config.yaml
n_layer: 12
d_model: 160
n_head: 5
n_kv_head: 5
head_dim: 32
d_mlp: 320
vocab_size: 1120
activation: "squared_relu"
norm: "rmsnorm"
norm_place: "pre"
norm_eps: 1e-06
positions: "rope"
rope_base: 1020.0
rope_fraction: 0.5
qk_norm: false
attn_scale: 0.177
bias: "none"
tie_embeddings: "early"
parallel_block: false
extras: ["local attention windows", "value residuals", "hashed n-gram embeddings", "a smear gate", "capped logits"]
init: "trunc"
init_std_qkv: 0.0365
init_std_o: 0.0365
init_std_up: 0.0365
init_std_down: 0.0
optimizer: "adamw"
lr: 0.00337
beta1: 0.9
beta2: 0.95
weight_decay: 0.025
lr_head: 0.00972
warmup_steps: 245
schedule: "wsd"
decay_fraction: 0.716
decay_shape: "exp"
final_lr_fraction: 0.05
batch_tokens: [16384, 32768]
seq_len: 2048
doc_mask: true
train_tokens: 184100000
steps: 7613
dataset: "wikipedia_en"
Each number is 128 + 32 x the weight over its row's rms, rounded and kept within 0 to 255. Layers, rows and columns count from 0. Numbers have three digits each. The size before them is the row's rms in percent of the matrix's.

# layer 3 MLP down, 160x320, rms 0.179, rows 17-97, columns 160-239
098:185151103179185114151103143130068196188064101181130084147127142141100178148176151093091201118182106156146162129116173200109149161080171154096130191131124132162108118099188137170180115133135135112198113080136081124203179124165143094160146123
093:162088126115119082167119134151153148061126180137140145067150117114157079156154163156158073156097198141118085129166145129148165127081147163163119172108147138133080168104058194131142119106156118121144171202115079131108113117123138134089154117
090:127125147104115157092112085107134131137137164082134137145165123084118127114115051125105140116079145158117079129109058168091129130080147106155120146125185167146137136128111121172156102178120142132124155146147164137205168080102170116140139046
098:131085098128100179146152110112138158101120126103108145126190114135104133171143108122150169099164108139224127115157162136154136119150154200123156126132110197171183071142142114140165111142116136095114153116130154132124114103109060119177123199
105:108113106090146142170133118164070145166104121092101128110065135153104126118145047110149142102173088141141136124132067176064102117145090106106080154107114141130157093135071165113086081116154054122157136141145110123106139133109142124138149050
101:156130134124122158079113067092131114121125042077059189131119190158123179112154132140127136146132158130192118134138198114139152078180081140119150130151100107100130132149143148085117125150126124148099114116095068131136187175139164138175092146
091:110037108089116144072066168175154120070114146143089145088099101168121175132111163083125172122088112147101145140146089077104173128102135145147101085108129080145124146138078164122109086126102097174086156112122046131085097121102112076074076082
100:113132119164096083107138128126185147109100188148138117167101143121159144110112109166097148191145155142142118127116137112125087134114153199109167155139130137150108175083153180162174184147091145100178188169185149127161175122097191127148111154
100:133119132101146076085137174109104104116131172128166144058165108138138130145159108145134096156159161068105122132120137096202078075158099133089143137197096132102108125152170113171113130086144162136124168152111132123124104159105118159142132085
101:048118134139084166110096078162075147108153136067114054096084113076079129101140099142077138142056131074135140120117138149098100117137113178135144165128148152152161084131114112127051108110111114169085121128138169115117144099148139110122122137
100:146129151111148137151143086117083138098128117101138140161150148105155144147073119207087053084168106110134161134136127155176159163158085152158070169143139173146071188127147174106183175101120155129198116140139150123119110180128149135143155098
096:051160168087083117154159175118168053095129160089177123066029123077157116100069183110143084174103154123132121142161100141153128155149092107134153108128152084147118094122107145122162091126177141139116160115093118129089115121062125186132138143
089:134127147175139144118146092073146168099153133075098117087175146114120149182144111113107145107107139111171152119149190156095093127133153163161102145166133111130137122103123113110083108104116177160193127098134065123152110148105107120084158200
093:135142171139156141071152132108135149086124132102173112043138064152091111098127097181170113088164142122108083133145075104164130106136088175086130131109095089128106142079139136108093172115144181152078081113147172125163159111088111158130111136
099:119205120145129113145121101089134131174188143126136202140152132100148088136136099176174123124127092182163183127071096134107138103131142146049091083123186109165072096196133122168174201197149178152142119126092117127145100151166129098130161150
104:170101145124074098146110132127166159135158106093140136134121113092131099103147082127069101107102150133131113132122114108103146072092133162110102166088117077065163102165084111163067124127175119071076146144115125134171095113061140104131141090
094:084156146122130179109156109151128106123110201083181098125156083178092081148107180137074093132126144157095137129141167147107156110083114143121094126118179123107083131166118122150120174105207163107116173085113151126090143142124057156068098116
088:107177115105119106112129183140114088125112106157132140232212133112123173113136135167119109160099082132164105133109195163132170191106140097110132060156091175129115114116168052096132100125120118093140167127122137126158117173118127105119061099
150:156150137137170108125175121192137168093120169123126157135090127172151145185123134146126099153117172125182163120116139213168163123163084115112161108217200151131117161148113152130126136167146154165100117174157104133133163145119110129152206105
100:105197129147149094090111145131144157133132120155134140056097117137140175117139113153148103153087117225133158120104140094169113097101075142081171092109094112142091106089100139131166174103143171115126183139155123124116153126169125167126080170
101:102140137139150138160124139114082126120129107099080102043130126135145150140116121124161145173126182120166093131166181105166102097109129162184092118101153116098130156133173152124168094077134138138089149145114074132102160141129207201106123128
095:087083120139140102081079065166051135115145122092128065137075163176164126113128101120120105099152186160118155122138179131138105095155059160153145153152163125117152144188174057167128113162109136119155162134117060119113125143127229151109127159
107:116095121155129109105168114167194164216093151190102136130182161189166088113168146176176127176184132146120132135149178147101142163094128105155133122091141171167099125090156153177154157126163122185119130167146157126160163130146122158143179182
101:132077149147087117074100117133169122150143117075145117136143116132096098104130149150119167084071158133091089112114119146064126130149147128121125160085163133067139111075143160071118103095175142126092154108162107127070172143110063123062151076
101:116141141131098119157125126139101127076155079108116123087157156140159112103086086095089125118048052105138136126118090117158128072169138108102142113127132119133135141089091126158124150105095101118148054072145084131136039147145107116150206165
090:104088087143169120180150130132151081097102126080181160124144195048128083161163146173089145160111170122146142137176112123087096174141171154145189150194118099120087089122119102143152151072106203164137164161093157127109115219152099146107105157
093:101102130147197146101087132129104140136140111100207146188081148130094130072144137143123132213181162124136080126183147097133146099072168106125099210123178121134087136122139161129135122122182165189124091098129142120099117156118174122097157187
094:117110106117051132110125134097144136134167105155076114079156084121113082064081106053157086098163075111103113126168158065132135048129115125153105158150107128156130126113156149054119130126208120097162057164103091140146085096115087123161105069
095:094094145105063170097170129158140153130069077170135082145150168185155154188129146169101094077156150132137151131192145135180124191095130168100173151116145088161130170136154120123135181187119126135127139099213146127156123158160132129115070143
091:084110141160125148102069118161122133151097133131079098145120159168103072078172173172119120099168126124145097117091139127121087102155136084192093144116111154145174119150118130111121166160106109115109087102206150130119114152104173114131143151
099:137139102125122171167135113054093061180127115180153112162092128136110117101131113104081206168116140105114144129159119118138134091170146144120121161115094049114146177147066159147136059127098087154103097120096155139060122063152128181119132169
105:112052153082182134119121121136111139077140142143145157106115112111060121059084091133123082152147127076155102138146121114025099073132120136146136088097129083149118127116125138180087085139142143075120162067133145132117140114074146064112088038
109:128097131210115126141050128138195131201114229127120186152104170149158136157176179092168164139119171126132153134112110163132188186124156118152095151121124111154180150158074113101140181131142212164186148129129127136162128159126135130138147168
092:128145086132103179073091115069143134168101179177158118092095123127054170142128152125071119056154171120086193143115192099126156159159139110162124126115144151185175129103168069112125168087109151164122160113128106126092165145156157174087035098
095:078181123089086137119133110101124139070126137116171084157138119065098148147164110068151108122101078114162161128057110123118116142144168163013045124119063140072120102138143186118111128115099120166207151066068111135128154076184089132132045117
099:111101135115098114155135145136143148108148136137116091155142170149136075160119089062103123133146149122117113122055097111165078152156124124172134114117104102134133146088061151061100136101121135124142172131083117135133188096121068143127108132
106:152086091158122112198135060137104121148109159147106122140143081117169150109150135180174160168190167137080126135118134208093145140149125174100152163110132134151180140126123099106110164106057151130132120151131184124124120145143138166159156155
100:136148090108109054109131110120058105137178149148126150138165114141115147181096088136103077085132108134135139123060102061124124065154146110123088127112131087125130097170062107137082163124129096071140141060107098127134119141085180145126101154
106:159133107139096131095173087145153176149127141149101160097119130115107215138167138160177161081157131158155128131172177129164163175112162190132111089142083102126152147082167052150142147106122172079126140071154100121112173102113147120143078092
089:091032153105111129135183101124080097144169163144107089108122090109145131070179150036171094069164133125093109135149129134209125149139119138128078126169157092119139149120146154163129128151169135099126155122109124127179112110116113083128158132
104:147081189101094054071098105112078119139136115127065119149163107119137091099146182134117148118115096134120160123084124125095141135161089110117077162076150175095128142130137149088136100184089093127061137159100168127212044077114168078115150111
093:119144088090092100132133095098089159086067097075181120126135134134105146122101131134183120110111151103098161140128099100125114142127133124118137115127107144140146190134127113111123144137071124087154141155066161115131157157147067135135132096
100:125134098131152095171149128176153132154093144141076164179184139157202121080132130093121088152153121129146112140109106128151130151124162135149150136139118097093152100122074126134015127123069136147080104093160154122136059115106136069135159096
097:120058110197104124148148158102169128098111115145136173061196075087150074109070125132062115179110128120154097133169164119182119169198132118179133196147089109158165172124158168119093133097111143127147099091124099131149118139133092132136117161
102:137132126123107198156093108167134095090145158162157107111179183113130145152111117163200072212112156182167115107140155151131111179162146114119225127095100076144145130154158184119070173155153117176149128167122109123170114148134129120169138117
099:095173100078131165124158098138133076152145106171166068113133221155170101150101121110100105140114127090094159122148142119148143165110164192093137118100183121126133132137147165078069100116153173188161132158157236129130168170096059120133105120
097:166137128131115137103087150183091138173144096102166155153138098135116152079155140110115181145132135140108082119067115119140141129140159095133104124109159163105149116112129109144144127095116119111165099116094166132071113155104091149121107083
106:130136157120121110077162130145134104122129168163082153153174058140098108177087118133065075095126085073121115130119084121120102133178120125100129171149140112107154104085146133122129136191173059100155113088154148122152122102080106104086148083
093:109138101161142172083079126149176104107102140124097171150095131135142134131122112105099066105145139103142127129169114104070150159139085134142123117145123110115141149088114104120121130117113190117117108091096050122111136123044122099125165123
097:119148134091149130151136109112160170111133144140117128141122142116182114117086095111133075110168118162147099128127109190042159153140132118171129043140151087168134164128125124115093126117094129167082125167152176125134154088151168124146124091
101:122095117175090110130161124149047208109154113095160110137151135113130134134161146136128161205126135141133142131125155165147118128093158159151113145143157131179133121161150110144136161157092145148171095126145185132158194139138131189133124161
093:068089111063118142139169108120089138110135192143175109078148099106138115152114162145087167140172100146089164108094123098164148137144105109106144156145156109159140210104121162166097107179124141168180153134092161130077083083125143106085135121
095:113134164154187137123133161096172120119100171142127117121112135110086137093118094162175159122046132138089139133164122091103157131082120161132133161169092152096115123125182133089098162142172124183083177168220182123159175134118104145154048108
091:140099126105124114138143103176111105134070085127165164168137159072120088142115118169158090145098141157176116123126151122156151092108113169141147132193165105152062114118089097138056120095129100137135110125167126125134153140099084142088230124
102:106138076081133162135156163077135124100158169164127154136185075150123173113048205165077132144179183182150116127145078166162203152093128115110116158158121127152099138107116105161155145131140168183155126140119135130146105165124109118180157129
101:094113105112133138156118132117111109099142140102078112226121078086148154167054116149106131176081037120104133122126080129071183084148084093100123065129121082070074087121101060127080169106148155096125141141102159118108092099111136156137155130
101:150121104132136167146080045146095080162114111088119166048059083142107078155183140118146178134142123132107072134129092106148067096165123168133119163131106123094135141157083199120131100134133135136147098051148169124115099147107103118071114119
100:202098142103126168149090075136090212123095102122158146125092071176112161066098135157143103116117186117126083138138134114089137124132180086143127119131116098080196088118101134104133097078095120167111158140121093129118113114074096107161136109
094:142137116169100138192129168097141101216040136142126077183159178105081144184159195145137117192145188159121116117159163115086124139058152134179121180123138129101193113162125111129155140108143129132136085180128120122145150117148153108125118164
103:186160143087180104128120076122169140057092065105112135155205159121101161123098103103081121122097063121179140151092151113140132087131138138109121136151153123087140106116088100122112103105136179151179107078108105125144117103114159083195158047
114:108133067111073187129105136117123151121103109095158137104099069172134140125162127113097143185119190212090169131156118165115174121115129118178110147109126157145138128090160127118200164124141165130152140179077157125173181213127108131194119115
105:062120128121172147159136109130167101117087105151118079124152148211137158130166119114198103108139104155092096131150145075101150158121084111095130177113154144049150161154158054108146110098148126129120160153061130128154085134104154083106156157
102:158108084127170114148121081093123183170101080179104204137116180104133143111113155160172140180160098145182113127134158154108163130117117151114100164128102135122158141199135141135157108132136107163138217112154172127150139134119148140081095097
084:143140123056156180094116163128149148139165121147147102176127179128152168108165092131090135182108145114170090116106165076121154160102118101122099158175127098092162204131096091161129147140059151177132089118179106126204165107133121117134106157
110:179149112172181178117111093116127087136086126193231174052098085112132122205145119105157156147046165152121127118099146149083168136191114133167148146170119122110129219174147074145137144125112192168145144131130147126126156101182122179122123143
097:111068147110137129139177126169110187130144103170105130076084162162135143082066068165125106140115100141149061146162126116080070149118089173116083111130184177169098137147140115140066121169133071170093097091084112123158133076157086092113112058
101:111148148131121149018193167189166175157111165086066113192111077142147097157106172100126093129096145114147172135160159149107169145158160167168053117113126115093116125086117108130216136132073110110199132121158121132127129119123187070151110139
089:116128180106110111097152139103189080090146128112133149114185113120062092102130107101122148107159138140114096127096113132100118089068131115131073163104092167125159104126172054197141126120144137086105173193109089134166119144127162147096066074
114:136148148157167159090128147116094201118095163117177095168170198178130133080129129148165173100170158100131128134129187149140106132144115138185110144146085147115125129178164123146116123134152175149137102161144141128173176133141146137179138127
105:112097106153112033127121160144048179083098140150113185124114098116066128149072181137109119120085070095218177122102100152119164130110153110067139103118091172082085171103142151164161100165146126112203110092162156118130139129100129149141154112
101:172174100165161147090134166179105139170077167133159131151154151136096113130176157130101123086170104133160180121136126159118126164117145131151166090084122128110064151147157181107215135134117149175182144114190126136196237191108117116130207165
097:154137107116082129125155084125198115135091133112085097147125124119118140158103219096117164113089118125139153129135167150115141084186085109112180164072090177146201059158202158109119156158066100163156151099047097136152123117123115132108171145
094:106057124110119157106128168127223171116111119133136129133148081139144175127111133089178084148134179093114093138142123073097143151139095089136189168116058124119148084156093183170166118073174103138184160138100108136114126177124158113113118138
088:126155180215093138144105115084120188104103106171090179124112199158105183137133156148173144167159132061118162104177105093174144099117087163145156162121148148141091149154111118125122144105185139088121089161099130134076117185166087159154179196
102:128128129129087127148149154176137123089123124143151096206165180156109034121115078181137067162122118080197117123120124150067129170170142137078137125070162154140115131099163104094185183141117179158123125153141163133143107060122139078137150123
117:125128181118143135144093108187143093096144150087073182116092110153130158092105096095082110108086037088139140127048029097168149110139089095106152120140165183161145107080143082139119049150125115137098109083080146128110128092146117118091140098
093:137156104144126117116082111157141115174153109173151090118108144141063082130103131163188099140068165132152095133084157157160106138123132128168146164121118128061130140166077109189090124147158198105164174068146105121118135104136112120134185139
095:089097106121132135172139125154099131104114102114152168164091160119150175021153147131125096163176141142146120126128127103171144066165140114099157143140082156161099116145177098101195144155154177162226099134123109127117136099147141113115116155
103:104103138106123111120129116119121159063130126123109074100081138098135190131155139175058034094103125047138139137160109135179119128150152139081133198114095137140092132079111160123099127092100097174101107122112166128118118126138059076091105109
111:108091157101110140127124103106121090083138146132142144090141120107084157120120094065136111137146076083142073128113147061139132137110108108093166119139146142122165157111135106098088071090072133157124140104130082129028138056157098105109136172
095:087142076113135134200098112128183137095107116058168132153149104137153090143101097140129076088142141164095076134117192135131084082124156072172111108090152157146117155136109152141130101154081190186171122186140162121069121141122172117124101097